Weights of a small transformer language model: width 512, rotary positions.
Each number is 128 + 24 x the weight over its row's rms, rounded and kept within 0 to 255. Layers, rows and columns count from 0. The size above them is the row's rms in percent of the matrix's.

# layer 5 MLP down (transposed), 2048x512, rms 0.0311, rows 1073-1085, columns 128-255
size [113  97  98  98 110  98  91 104  84  98 112 107  95]
[[150 148 154 169 108 120 126 122  80  78 129 166 181 165 128 126 136 114 141 138 132  44 156  84 127 158 136 148  70 172 112 121 182 145 149 145 128 136 150 104 158  95 141 144 140 122 118 134 129 128  90 102 134 135 121 139 118 146 115 160 108 119 146 113 166 141 158 168 131 178  84 129 108 116 129 134 136 123 147 152 171 146 132 144 107 111  97 105 167 110 152  94 117 120 140 124  90 118 146 117 106 141 106 141 126 165 133 120 162 152 113 151  93 121 110 129 101 144 122 104 125 170 104 136 117 120  87 106]
 [117 144  94 136 161 166 142 120 183 153 154 146 136 126 125 137 122 115 134 113 131 112 163 138  66 112 121 110 137  96 102 171 178 146 102 112 170 139 103 134 103 108 106 145 110 177 139 133 146 153 150 137  86 122 139 139 125 126 108 121 113 106 103 101 163 119 132 118 106 132 133 110 141 130 141 100 123  97 155  91 130 103 162 114 162 123 125 119  99 138 116 116  99 108 103  96 119 166 100 103 158 116 129 136 129 134 127 147 165 147 128 119  84 199 106 169 135 145 149  93 101 163 174 121 164 149 150 108]
 [121  93 151 178 130 141 113 130 100 127 128 145 119 113 145 155 125 136 120 101 124 187 146 145 158 142 106  91 137 104 146 112 134 100 126 140  88 104 120 145 119 134 151 183 146 136 122 157 201 162 119 171 140 149 127 158 114  84 134 100 123 111 125 111 151 103 159 115 142 124 131 150 121 115 116 123 101 140  69 162 174  90 130 169 129 144 130 141 122 136 127 146 184 189 121 139 154  89 158 145 102 104 154 125 146 132 116 176 145 176 164 153 105 157 116 129 156  92 131 105 117 130  68 196 119 152 135 152]
 [141 115 172 154  89 119 149 131  97 172 171 123 124  99 126 144 156 112 122 139 142  81 186 159 107 149 121 106 120 156 136 143  84 123 124  71 144 126 142  83  71 138  86 127 125 122 171 148 116 137 145 119 129 150 125 135 174 124  98  90 111  82  99  76 110 140 128 147  95 116 129 134 143 156 156 130 118 155 148 153 132 112 117 100  91 149 110 127  99 110 128 124 140 130  94 106  88 131 109 137 148 147 143 141 137 128 129 157 101  99 111 106 146 119 166 112 124 135 190 116  94 165  99 154 123 104 125 109]
 [137 151 132 157 153 124 150  97 142 140 156 153  90 108 151  84 137 151 114 125 121 110 111 127 149 146  88  83 133 132 159 131 136 109 146  85 137 106 156 158 134 152 104 164 125 115 170 111 117 107 136 120 125 147 123 129 157 134 111  77 127 108 171 116  85 116 142 100 120 108 110 159 135 153 120 141 134 122 130 155 115 137 134 152 135 133 120  86  95 131 148 128 139 123 148 143 117 148 110 113 110 136 159 125 125  80 129 110 166 152 140 160 142 135 124 132 136 117  89 138 124 126 127 124 162 124 118 120]
 [ 85 117 148 137  98 129 153 101 159 125 108 145 165 109 117 146 107 144 114  70  98 105  89 138 132 118 160  97 155 126 119 109 131 119 120 132 102 169 104 127 112 161 104 124 100 141 148 178 103 137 119 119 129 147 140 141 149 114 115 103 119 164 169 113 125 193  92 150 115 106 124 114 109 148 156  76  97 145 142 122 146 138 160 117 138 138 126 131 128 125 112 153 198  96 136 167 130 127 131  88 130  79 158 121 146 108 139  98  97 131  99  87 108 140 103 138 114  68 114 153 121 148 177 158 154 119 108 168]
 [111 119 125 139 141 168 146 139 157 128 134 144 153 127 165  98 129 134 168 160 147 155  86 152  88 125 149 163  78 159 142 169 129 154 120 138 103 112 109  93 102 136 137 113 115 118 130 182 134 132 126 150 122 160  90 124  96 149 159 144 122 132  69 138 103 158 102 136 141 167 140  92 165 134 146 126 101 109 131  90 136  87 128 120 133 134  98 137 126 119  99 100 142 144 121 117 125  98  96 133 158 117 109 126 142 119 118 120 154 131 120  99 113 114 133 121 149  59 139 124 152 127 132 114 104 124 120 127]
 [136 137 111 100 111 112 125 125  88 136 139 118 187 147 131 161 110  89 145 100  84 159 133 143 110 124 137 124 143 130 130 135 127 128 131  97 157 123 130 140 126 163 116 123 103 125 113 114 114 140 105 123 106 123 109 137 106  90 130 135 110 117 126 116 119 137  97 148 141 106 154 136 170 153 117 141 113  97 117 174 133 167 136 123 147 166  80 111 132 162 120 111 169 177 119 117 137 149 152 122 122 101 141 126 115 138 132 147 132 168 146  42 138 136 121  77 132 121 156 142 142 121 138 123 108 106 112 143]
 [143 178 162 129 140 127 125 129 126 154  91 146 135 101  91 123 155 137 123 154 132 184 124 135 160 130  81 120 114 167 118  73 155 122 153 123 152 112 112 154 148 190 188 101  92 131  97 130 166 152 131 133 122 178 144  85  83 123 155 127 101 140 160 140 166 172 125 105 131 127 118 152 153 110 134 144 107 162  54 122 116 114 139  92 105 159 145  74 200 144 137  87 111 187 112  79 133 151 124 118 126 138 144 154 114 141 133 174 150 109  91 106 124 134 158 101 126 128 118 110 145 108 128 107 148 137 126 147]
 [143 126 116 174  94 149 112 142 156 134 111  74 136 131 166  92 137 170 145 102 110 113 121 139  99 154 165  85 126 125 138 175  89 141 138 114 145  78 103 144 163  93 156 103 131 158 151 145 117 154 104 159 121 130 124 104  82 118 123 133 163  98 154 108  92 111 116 121 126 173 160 133 152 109 116 133  96  83 116 116 128 151 151 126  51  82 157 145 122 138 143 155 123 130 126 138 180 144 114 128 121 138 123 102 125 135 130 115 154 127  86 115 160 130 131 120  69 130 129 136 111 118 140 136 105 104  47 133]
 [171 170 107 104 135 144 134 120 145 120 110 139 136 170 105 135 104 159 124 110 118 162 158 172 118 157 126 140 135 116 139 159 102  99 135 116 138 116 142 121  91 127 131 119 100 127 106 155 103 108 157 138 139 161 161 134 113 125 146 108 143 134 148 123 124 130  96 155 156 113  95 140 109  97 133 169 115 116 151 135 148 134 152 139 172 124 118 151 196 108 124 125 114 157 123 133 133  89 113 128 102 163 143 120 110 114  99  68 152 111 127  98 108 164 164 146  84 124 142 130 133 181 146 149  76 192  94 135]
 [102 109 135 138 135 162 107 134 161 173 116 113 137 144 182 117 135 136  97 165 132  87 165 103 120 131  74 117 121 141 119 124 171 137 122 130 163 116  80 115 168 152 105 137 168 108 123 109 163 132 141 160 116 132 168 148 132  97  70 122 138 166 118 203  96 120 148 157 117 135 142 141  99 132 169 128 117 121 106 106 123 145 123 119 135 105 124 117 116 117 165 123 135 148 143  87  94 134 104 119 168  77 116 144  77 100 123 166 123 133 142 162 131  83 119 162 140 137 117 143 138 123 149 193  98 154 164 153]
 [127 142 133 136 155 166 103 175 105 123 113 119 126 185 110  97 124 107 125 124 147  96 175 134 113  95 131 149 119 126 112 118  90 126 104 141 112 189  96 145 197 166 177  87 142 124 112 135 102 145 155 134 151 161 107 120 148 126  91 156 107 116 135 141 123 163 147 101 136 142  94 161 106 125 153 133  83 164 105 101 157 101 133  92  97 128 139 122 141 118 129 125  84 123 159 100 127  73 111 153  98 109 103 129 142 138  95 102  69 149 134 171 159 133 125 131 135 115 107 137 145 108 107 130 128 141 138 117]]
# layer 5 MLP up, 2048x512, rms 0.0484, rows 1074-1085, columns 128-255
size [104  96 105 109 105  93 106  92  97 107  99 106]
[[ 82 122 167 164 143 138 106 170  93 118 158 142 139 139 162 125 102 119 151 203 107 111 136 116 107 137 161 157 160 158 137 131 145 126  96 127 161 145 125  98 100  77  87 148 189 129 134 144 144 130 112 121 130 161 161 127 113 132 113 116 145 152 129 105 149 158 106 146 116 153 131 142 151 110 164 123 122 163 105 135  96 164 103 114 133 138 150  97 171 106 116 110 166 115 116 122 135 114 121  90 156 128 119 134 160  83 189 165  91 104  83  85 150 133 152 127  99 158 148 105 146 127 131 112 114 124 139 129]
 [134 123 116  98  97 135 139 125 187 124 119 141 144 102 129 121 108 156 141 132 167 148 102 122 136  93 161 117 140 157 154 135 150 129 116 135 151  99 113 159 119 113 117  60  93 112 119  92 112 127 111  98  74  70 104 115 129 118 154 170 127 177 128 124 113 126 115 128 140 123  93 128 134 131  87 152 157 139 118 106 148 109 149 137 164 131 129 108 121 112 111 120 114  95 124 129 128 110 104 124 129 133 114 149  79 139 149 113  99 128 122 157 171 158 180 118 176 131 142 201 143  92 140 123  78 111 151 115]
 [131 134 107 126 113 119 103 119 150 132 120 130 172  98 161 107 117 150 150 153 128 118 156 125 144 125 140  92  97 139  93 155 158  88 113 139 143 102 107 157 112 133 170 157 100 164 100 142  97  92 122 109  93 102 133 167 174 114 153 161 165 155 123 125 144  84 117 114 125 121 127 100 161 126 116 144 144 164  94 152 127 124 141 130 165 194 140 119 127 123 108 120 106  79 123 140 109 175 101 130 129 170 151  95 150 108 127  99 154 114 122 110 104 178 145 140 135  64 170 106 144  89 162  98 143 151 112 110]
 [164 127 164 132 170 159 135 145 145 117 135 138 186 149 115 118 152 116 178 125 149 110 161 152 120 116 150 122 158 136 111 149 158 108 155 181 129 151 144 115 118  72 144 122 121 131 181  94 169 147 118 133 144 112 156 177  91 141 106 103 139 135 129 134 126 134  92  95 143 168 108 121 151 155 129 114 103 179 105 143 115  70  97 112 119 171 106  99 129 137 117  96 115 150  89 121 136 145 133 155 141 127  91 107 119 187 121 159 153 113 107 121 140 127 162 126 149 159 174 104 126 159 114 138 140 148 156 119]
 [112 161  98  94 126 132 133 114 119 104 155 122 118 143 151 130 122 158 128 162 143 129 136 125 140 111 150  96  92 107 154 145 140  90 127 150 160  76 132 137  88  78 171 132 142 151 122 120 118 128 171 160 105 104 148 123  96 133 137 135 139 132 103 125 140 142 135 105 117 132  96 140 140 110 141 162 120 133 147 154 118  77 158 109 148 153 161 161  88 150  77 149 117 127 129 145 148 134 127 124 180 116 121  89 131 131 105 123 190 133 100 148 118  97 109 117 165 148 120 101 115  87 137 112 130 126 172 141]
 [131 147 161 182 117 100 114 134 118 148 103  84 118 123 131 126 146 113 121 139 100 124 144 113 103 128 126 106 136  96 139  89  86 131  84 106 137  90 120 121 149 128  72 117  95 114 132 130 118 109 140 146 158 129 128 114 103 168 102 102 111 156 132 130 124 121 135 107 109 160 160 140 100 180 143 167 132 102 156 119 124 115  79 141 140 144  83 100 152 124 130 133 110 112 102 126 167 135 143 123 132 149 137 150 147 140 134 133  91 118 142  63 139 109 145 130 139 144 156 133 112 145 137 147 130 119 151 141]
 [ 93 124 149 130 142 143 118 110 131 130 136  93 124 145 147 121 134 141 163 113 100 139 156  91 169  89 103 150 131 109 101 100 126 136 116 174 153 138  90 143  93 126 107 100 123 158 132 133 144 134  91 136 165 123 151  96 134  96 105 153 158 150 111 145 151 107 141 114 120 136 102 115 120 164 161 168 112 137 140  88 104 143 162 202 183 144 186 132 164 168 128 106  86 131 151 130 134 141 116 139 156 101 154 156 122 141 153 163 111 121  89 123  95 150 156 130 149 131 107  95 111 128 134 120  98 161 132 103]
 [135 149 110 158 114 125 128 145  64 136 108 140 142 159 116 115  94 111 110 146 171 124  92  92 110 140 119 182  63 127 125 122 124 140 140 136 137 145 130 148 111 146  83 131 136 130 140  82  92 120 113  94 114 110 100 129 119 120 117 105 165 136 106 153 135  97  71 117  93 151 149 114 166 123  94 131 136 120 193 128 133  95 127 153 149 129 113 175  92 138 134  96 136 109 122 129 158 123 116 158 126 146 123 115 137 144 145  66 102 134 122 123 143 125 163 111 116 161 118 101  89 111 112 146 134 120 147 116]
 [101 124  86 109 103 131 117 147 103 107 158 107 123 121 207 131 146 151 159 169 127 119 139 142 141 126  91 135 180 117 140 108 135 130 120 118 129 130 143 133 137 118 118  90 122 148 128 135  97 146 130 109 150  83  97 163 180 164 118 159 103 128  53 108 113 151 127 103 177 158 129 101 118 171 157 142 152 125 122 114 125 118 132 120  97 132 113 146  86 121 116 146 140 112  88 174 121 127 136 155 167 142  66 106 129 147 135 130 138  89  99  70 149 140 145 167 132 109 179 127 160 149 120 156 152 141 144 135]
 [100 151 135 120 138 142 128 143 103 149 162 140 152 153 142 144 115 132 139  92 159 119 107 124 186 148 125 104 137 115 133 144 119 105 106  92 109  90 115 123  95 105 136 124 106 128 136 116 134 115 120 143 156 122 123 100  97 117 124 157 135 113 121 129 109 133 133 120 122 143 127 110 128 132 108 157 111 113 132 108  85  66 138 156 150 118 162 106 148  74  84 130 106 136 168 141 146 165 110 129 177 132 125 149  91 152 151 110 142 136  82 134 142 125 131  82  92 143 146 150 136 109 135 115 113 188 159 161]
 [111 129 123 129 156  97 126 113 105 165 172 129 171 152 118 126 116 141  90 169 135 115  93 103 124 153 121 137 101 132 101  99 100 134  82  96 149 147  92 129 117 115 116 126 169 141 132 144 113 147 142 139 100 130  84 110 157 135 112 155 108 150 121 141  97 170 125 104 132 131 147 102 161 128 122 143  91 131 116 117 112 113 151 109 137 118 147  83 125 136 123 111 129 163 132 119 121 136 140 137 159 101 127  89 107 145 137 112 116  98 118 117 110 161 123  74 164 142 108 111 146 137 158 120 137 130 104 161]
 [132 114 100 194 153 128  84  95  93 129 148 122 161  87 133 155 144 120 139 134 107 136 113 118 184 119 146 115 118 141 126 139 159  86 132 124 127 100 173 108 139 110 129 134  96 111 167 102 169 120 117 120 152  86 115 161 118 156 122 119  89  95 107  99 103 107 181 163 149 111 137 133 134 149 132 161 152 135 147  97  92 121 119 144 115 132 115  87 145 169 122 117 149 133 151 148 129 106 136 110 126 144 126 109 135 179 121 109  97 127 107  72 109 137 101 145 106 117 131 146 127 113 171 143 137 150 111 134]]